From a checkpoint of a small transformer trained on Wikipedia.
Architecture: no biases in attention or MLP, untied embeddings.
Each number is 128 + 24 x the weight over its row's rms, rounded and kept within 0 to 255. Layers, rows and columns count from 0. The size above them is the row's rms in percent of the matrix's.

# layer 4 attention output (transposed), 448x224, rms 0.0407, rows 256-270, columns 112-223
size [107  94 107 105 105 103  98 103  97  95 103  95  98 101 105]
[[148  91 141 142 124 110 118 113  66 120 134 118 142 163 137  90 193 133 149  82 102 115  95 119 113 125  87 138 104 132 123 113 162 169 142 108 142 108 157 192 134  85  97 140 146 142 101 110 125 106 105 133 141  99 140 124 113 143 139 116 165 185 116 112 157 102 142 146 137 152  85 130 145 140 129 145 115 189 154 104 151 141 158 125 111 122 119 121 102 130 154 159 118 122 108 114 150 112 126 112 127 186 165  96 175 159 168 121 101 116 149 107]
 [127 112 120 145 138 155 157 145 132 130 117  86 124 141 142 145 142 129  84  84 148 120 101 141 128 158 143 155 118 174  99 176 135 131 142 108 153 101 143  99 130 110 112 116 124  82  96 104 118 115 141  93 129 175  92 135 146 182 124 120 166 167 149 132 135 156 100 111 115 141 147 179 138 114 154 132  83 107 133 142 121 123 135 146 127 123 102 126 159 127 117 124 114 107 103 137 103 131 131 153 140 120 165 126  99  67 126 124 163 112  98 119]
 [102 135 135 122 141 129 103 139 115 156 127 122 152  84  82 140 123 117 158 133 167  99 106 114 138 138  75 131 127 135 109 149 109 141 137 158 124 126  92 123 164 115 133 111 148 170 130 144 172 143 144 139 144 117 152 122 162 118 138 141 154 122 125 148  82 114 115 134 124 123 139 110 119 121 111 159  99 123 148 127  98 163 123 109 138 148 129 117 154 123 132 140 113 172  85 120  87 122 139 110 112 114 172 135 101 112 122 126 100 125 180  81]
 [116 134 132  90 186  97  68 119 148 118 182 137 145 121 162  99 109 117 111 118 115 150  80 132 130 123 126 143 101 135 149 113 126 162 143 163  92 103 122 139  96 106 126 107 121 109 126 120 107 179 120 142 126 121 107 146 107  87 123 153 117 107 127 135 153  86  88 138 157 122 101 127 130  85  85 106  74 140 149 152 109 162 145  89 121 156 138 142 141 119 155 125 101 158 121 126 141 160 107 121 136 155 136 122 135 144 106 148 137  93  98 132]
 [135  91 145  94 149 124 143 109 153  99 133 146 117 105 126 119 190 113  91 151  95 102 143 113 132 141 149 147 127 140 114 146 130 149  90 161  87 114 126 110 122 149 139 115 108  98 115 119 131 118 121 120 144 109 122 141 111 100 118 137 171 108 135 158 121 132 101 122 150  96 136  99 127 100 137 119 146 158 111 132 127 169 151 161 156 129 132 129 141 142 148  96 170 107 147 133  68 116  82 181  96 128 165 156 157  88  99 145 122 159  55  85]
 [139  69 124 116 161 109 131 136  86 157 108 109 133  88  86 131 122 159 150 142 127 127 151 155 124 155 115 131 147 138 147 177 172 151 141 140 107 121 136 134 117 132 144 138 150 107 106 131 122 111 123 143 121  88 115 115 144 141  99 126 129 172 104 131 130 120 109 160 127  55 142 104  83  84 118 147 103  90 117 117 124 148 131 179  97 178 130 202 122  76  93 142 134  88 106 122 116 151 125 147 155 121 126 157 146 107 151 149 167 118 166 124]
 [122  80 136 109 114 138  99 162 147 117 101 108  94 128 134 160 120 187 147 144 126 175 135  89 140 117 129 140 149 150 111 187 145 122 175 115 166 107 104 165 124  94 135 130 174 129 112 115  98 132  94 137 108 167 124 138 100 139  71 102 168 121 134 134 112 171 119 122 115 135 129 125 121 145 128 128 142  58 102 124  59  97 135 106 149 131 155 124 138 137 123 117 179 153 105 131 121  97 158 159 133 146 144 124 131 143 113 130 132 124 128 133]
 [131  84  88 147 140 124 102 156 111 151 127 136 139  87 134 119 152 142 150 130 167 104 125 126 108 124 140 126 178 122 140 138 139 147 109 153 100 136 126 139 115 148 128 129 165  93 150 153  92 132 106 223 157 125 135  68 109 106 102 107 164 105 147 128 149 114 204 132 122 104 119  84 128 165 119 115 129 127 105 124 134 183 130 142 139 145 127  85 119 127 142 163 101 144 124  95 101 128 145 130 148 143 141  68  75 121 112 140 139 136 125 154]
 [158 143 139 134 148 125 123 108 139 129 143 119  98 157 111 169 150 110 149 112 131  83  85 149 140 126 125 145  95 139 124 143 125 127  95 137 147 153 120 120 164  97 125 134 136 136 134 110 119 156 128 154 140 128 142 127 118  77 152 114 121 141 141 124 136 123 142 122 150 132 104 115 152 116 113 112 150 134 178 114  79 145 160  65 119 178 142 108 117 134 136 170  97 148 119 134 145 164 133 105 137 128 134 130 123  84  98 107 144  98  98 110]
 [ 81 118 176 138 110 120 117 106 133 141 101 150 138  86 102 117 138 121 163 143 109 173 116 108 124 128 116 112 103 132 131 111 182 111 121 138 129 188 107 140 140 114 151 140  82 131 155 165 145 156 131 102 106 124 172 141 148  91 124 123 112 135  78 112 149 107 124 127 101  98 146 104 108 105 100  68 154 110  73 161 105 129 136  99 127 141 150 146 122 157 113 133 125 111 148 106 134 121 150 156 132 119 127 147 184 127 156 129 126  96 133 151]
 [135 120 178 149 122  66  94 125 110 142 134 135 138 145  62 142 150 117 168 139 149 112 149 101  99 154 144 149 131 109  89 136 132 123 132 171 112 125 132 102 123 159  99  93 133 130 128 157 147 148 123 166  95 133 119 171 133 122 115 165  86 116 151 113  80 126 181 128 104 124 121 101 156 143 152 159  97 191 134 136 102 162 105 125  89 149 140 143 148 123 108 131 114 109 116 143  59 124 133  82 152 118 108 113 121  82 124 128 137  88 116 141]
 [101 177 102  76 145 111 126 145 158 161 119 103 116  96  97 144 109 153  79 153 142 138  85 124 150 111 143 126 159 126 138 120 103 103 121 129 152 119 111 137 152 157  91 131 162 147  97 116 118 160 131 124 126 151 109 109 120  91 136 167 100 132  98 120 148 149 120 102 135 181 119 111 116 123 114  95 155 137  77 153 119 108 125 101 122 159 146 151 106 150 159 134 139 118 139 140 118 152 166 118 110 134 138 125 151 118 100 170 152  96 104 114]
 [116 121 113 128 130 111 146 127 140 106 124 142 133 106 151 158 118 113  94 139 134 167  89 118 116 153 127 124 112 134 129  93  98  84 144  94 164  86 195 154 162 133  74 118 141 109 132 127  96 150 159 153 143 113 151 111  80 137 145 140 112 158 114 119 137 135 112 156  94 158  90 122 113 142 106 113 125 163 148 121 128 141 187 133 121 114 119 117 121  92 121 145 134 139  98 110 144 156 114 125 142 123 157  94 175 145 149 132 124 116 124 114]
 [137 130 106 154 124 135 134 125 118  65 130 107 128 169 140 116 152 129 150 120  96 118 115 138 128 125 147 145 127 141 108 135 110  89 135 124  89  83 141  89 147 105 128 153 134 160 143  99 120 134  88 139  99 133  90 126 139 128 135 102 147 129 117  95 104 130 156 148 111 103 116 130 133 101 160  85 136 144  89 140 110 140  77 158 115 170 113 141 124 114 162 159 152 131  95 148  97 133 143 132 124 157 134 107  77 122 138 108 108 153 155 138]
 [110 136  74 115 136 109 115 122 142  75 145 112 153 159 135 181 168 151 124 144 113 107 125 103 123 116 122 118 137 111 104 111 149 128 100 103 107 150 143 118 109 170 126 144 113 131 151 148 107 163  92 147 147 103 109 113 157 166 124 164 144 180 149 112  96 114 127 136 102 139 125 139 164 140 107 139 103 155 123  99 118 166 129 115 144 124 120 108  73 122 134 160 150 143 103 121 175 105 157 159 139 155 152  93 116 142 156  96 127 108 139  89]]
# layer 4 attention value, 448x224, rms 0.0676, rows 257-270, columns 112-223
size [ 97 104 111 105 108  99 103  95 102 104 102 103  99 104]
[[125 111 118 122 129 121 107 106 143 170 119  85 102 132 117 133 117  84 105 146 144 143 119 126 112 153 142 136 115 133 143 115 128 102  97 128 109 125 115 142  86  81  90  79  90 119 128 150 126 170 158 136 138 130 170 123 110 130  79 156 116 160 153 107 121 113 133 154 122 111  85 111 117 116 171  94 174 140 142 126 158 124 125  79 180 167 164 134 146  99  79 115 149 141 138 104 140 125 126 111 146  75 122 141 191 143  76 146 109 142 137 101]
 [155 142 124 157 109 108 160 128 196 109 133 154  83 122  85 126 135 115  99 113 142 155 135 145 143 129 165 114  95 119 148  99 187 140 116  88 117  63 167 112 147 109 127 118 145 160 141 145 104 109 153 118 105 121  91 157 121 120 129 112 138 165 133 107 131  80 155  92 111 109 138 132 135  82 124 151 132 136 105 133 123 124 125 160 112 147 124 106 115 152 170 112 125 104 148 131 135 176 150 153 100 137  99  86 150 116 118 177 106 178 104 135]
 [126  97 141 131 106 140 155 104 146 114 114 109 137 139 122 108 136 176 160 101 149 134 145 115 148 161 148 112 163 140  91 117 152 118 143 119 140 125 138 114 136 139 184 149 127  98 114 134 167 142 144 102 127 116 123 141 119 125 127 128  96 142 112 169 111 136 147 103  77 113 166 136 128  81 128 134 127 147 181 120 117 101 113 170 103 124  87 152 111 149 158 150  77 127 149  93 124 165 154 127 148 145 134 142 141 160 102 123 126 164 119 106]
 [ 66 126 144 134  95 142  85 100 112 176 124 153 144 110 103 101  78  79 154 121 155 119 127 120 116 121 146 135 128 135 113 106 126 112 144 112 134 114 133 131 139 131 160 111 134 134 107 119 145 137 154 108 116 160 140 142 129 147 105  60 131 163  97 116  99 138 124 133 116 125 118 113 114 150 134 143 136 106 142 112 134 103  82 114  63 103 116 163 110 114 129 153 164 130 104 176 128 113 136 103 145 131  86 143 156 114 169 131 145 117 145 134]
 [143 133 129 144 118 149 106 116 133 119 124 126 157 159  89 106 141 154 176 117 136 108 133 130 175 101 150 150 108 128 125  97 100 102 137 111 153 103 152  97 130 117  77  99 156  85  75 127 111 117 125 151  92 141 140 159 161 119 126 152  78 108 159 135  98 110 122 112 114 180 145 130 150 120 162 126 148 133 100 161 135  99 140 125 118  78 145 131 162 142 143 123 124 109 129 120 141  91 134 110 152 135 138 101 109 118 138 106 104 146 157 117]
 [123 158 119  79 134 162 146 130 137 127 110 125 103 113  98 111 117 102  83 125 124 103 146 166 141 131 152 174 135  90 160 135 100  89  94 122 128  83 158 108 148  94  86 104 119 166 114 148 123 133 187  99 130 110 143  86 121 133 142  86  58 119 120  93 151 117 143 139 124  81 119 130 118  90 118 164 105 156 135 175  86 128 134 132 137 102 139 143 127 126 114 149 113 139 108 101 111 140 108 155 144 101 146 108 169 119  90 148 161 141  98  90]
 [112 144 130  66 105  92 114 132 141  86 111  99 168 155 120 130 122 127  79 136 146 130 149  79  81 126 120 157  65 118  89  98 133 137 138 134 187 120 129 100 159 126 118  90 114 131  99 128 118  98 128  62 116 132  95 155 152 149 134 129  94 134 125 109 117 112 122 147 108 137 147 148 128  97 157 116  99 129 154 154  85  82 149 150 109 126  86 162 134 125 111 159 133 110 132 162 146 151 102 103  78 150 151 121 156 128 111  98 135 156  94 104]
 [136 136 131 150 120 115 163 135 136 122 110 165 184 100 105 125 125 140 123 136 146 135 162 127 135  98 159 117 107 114 139 129 175 152 110 101 129 130 161 152  96 154 155 136 107 119 133 174 132 163 116 133 146 100  83 156 147 103 150 145 136 120 122 128 138  85 143 148 115 114 146 186 125 135  87 152 109 168 129 113 137 137 145 156 140 171 104 163 153 109  93 114 125 142 136  83 138 163 109 132 119 137 133 135 140 176 136 102 111 120  94 107]
 [150 149 147 113 131 143 146 126  94 113 115  98  94 110 123 110 181 182 125 133 104 107 131 100 151 109 122 125 186  86 121 155  84 136 136 120  93  94 145 108  99 144 106 116 159 173 106 146 101 112 107 122  76 122 141 164 131 125 126  97 109 103 122 116 139 170 107 145 155 186 115 125 124 123 152 161 135 142 125 107 120 154 118 177 119 124 139 137 131 122 135 120 123 141 118 102 137 128 103 149 148 119 151  91  98 126 151 124  96 133 152 160]
 [113 121 125  77 127 121 153 145 135 118 144 138 188 131 155 147 153 121 110 145 102 109  66 129 149  83 147 125 121 134  81 129 112 100  95 116 121 123 119 143  68 133 124 146 128 162  93 113 104 145 135 121 149 137 117 137 100 122  93 179 167 113 121 133 130 124 146 115 150 132 124 149 179 125 113 166 129 153 151 124 171  90 102 127 143 160 120 124 115 124 146 112 155 109 145 128 138 127 152 146 123 166 155  70 103 113 123 127  85 136 172 127]
 [113  92 171  91 117 148  91 119 123 112 119 133 128 145 134 120 145 125 112  91 149 157 149 149 187 124 171 121 151 121 146 136 150 155 120 126 141  81 127 118 134 118 115 207 148 108 125 172 180 108 133 129 120  82 139 149 121 136  98 118 152  82 141 150 135 136 138 127 138 125 148 120 165  89 122 138 106 168 142 113 117  99 127 195  91  87 158 127 150 114 126  99 138  70 135 139 105 127 128 173 124 150 132 122 129 181 133  88 142 121  76 130]
 [141  68  98 120 124 111  85 130 138  93 131 102 125 121 132 141  88 142 126 110 111  76 153 163 116 111 141 148 133 168 132 160 150 115 122 126 127 146  77 145 110 137 122 105 148 123 131 127 139 135 130 130 115 147  97 140 161 138 131 134 145  96 112 154 136 108 129 113 124 138 131 126 129 176 134 174 120 102  98 109 111  93 137 142 170 132 142 134 124 149  87  69 153 123 140 163 139 127 141 120 120 135 129 144  97 124 104 134 134 108 105 201]
 [145 161 124 104 100 129 118 154 137 118 125 188 163  92  92 145 145  98  79 103 136 103 166 157 102 132 140 133 153 113 134 139 103 139 147 144 128 161 151 142 122 116 117  92  98 124 124 160 182 125 135 180 138 127 104  89 148 172 144 122 111 143 136 148 123 100 103 147 173 156 136 106 144 125 143 145 130 120 162 137 147 123 144 134 113 137 130 132 133  88 181  93 106 122 158 112  76 109 128 126 128 130 109 130 166 157 112 119 131 117 120 136]
 [ 92  94 118 172  93 126 116 150 147 155 106 153 122 103 103  92  59 130 134 127 144 129 141 107 100 131 186  90  88 123 124 110  92 150 135 169 102 144  96 140 149 122 114 111 148 124 100  99 140 153 143 150 147 147 102 106 114 139 146 141 127  80 128 165 152 160 140 109 144 130 102 140  87 117 154 147 112 137 173 127 140 101 150 139 152 147 143 126 139 113 120  90 136 110 137 151 113 125 158 118 146 107  86 147 119 155  52 174 157 130 115 129]]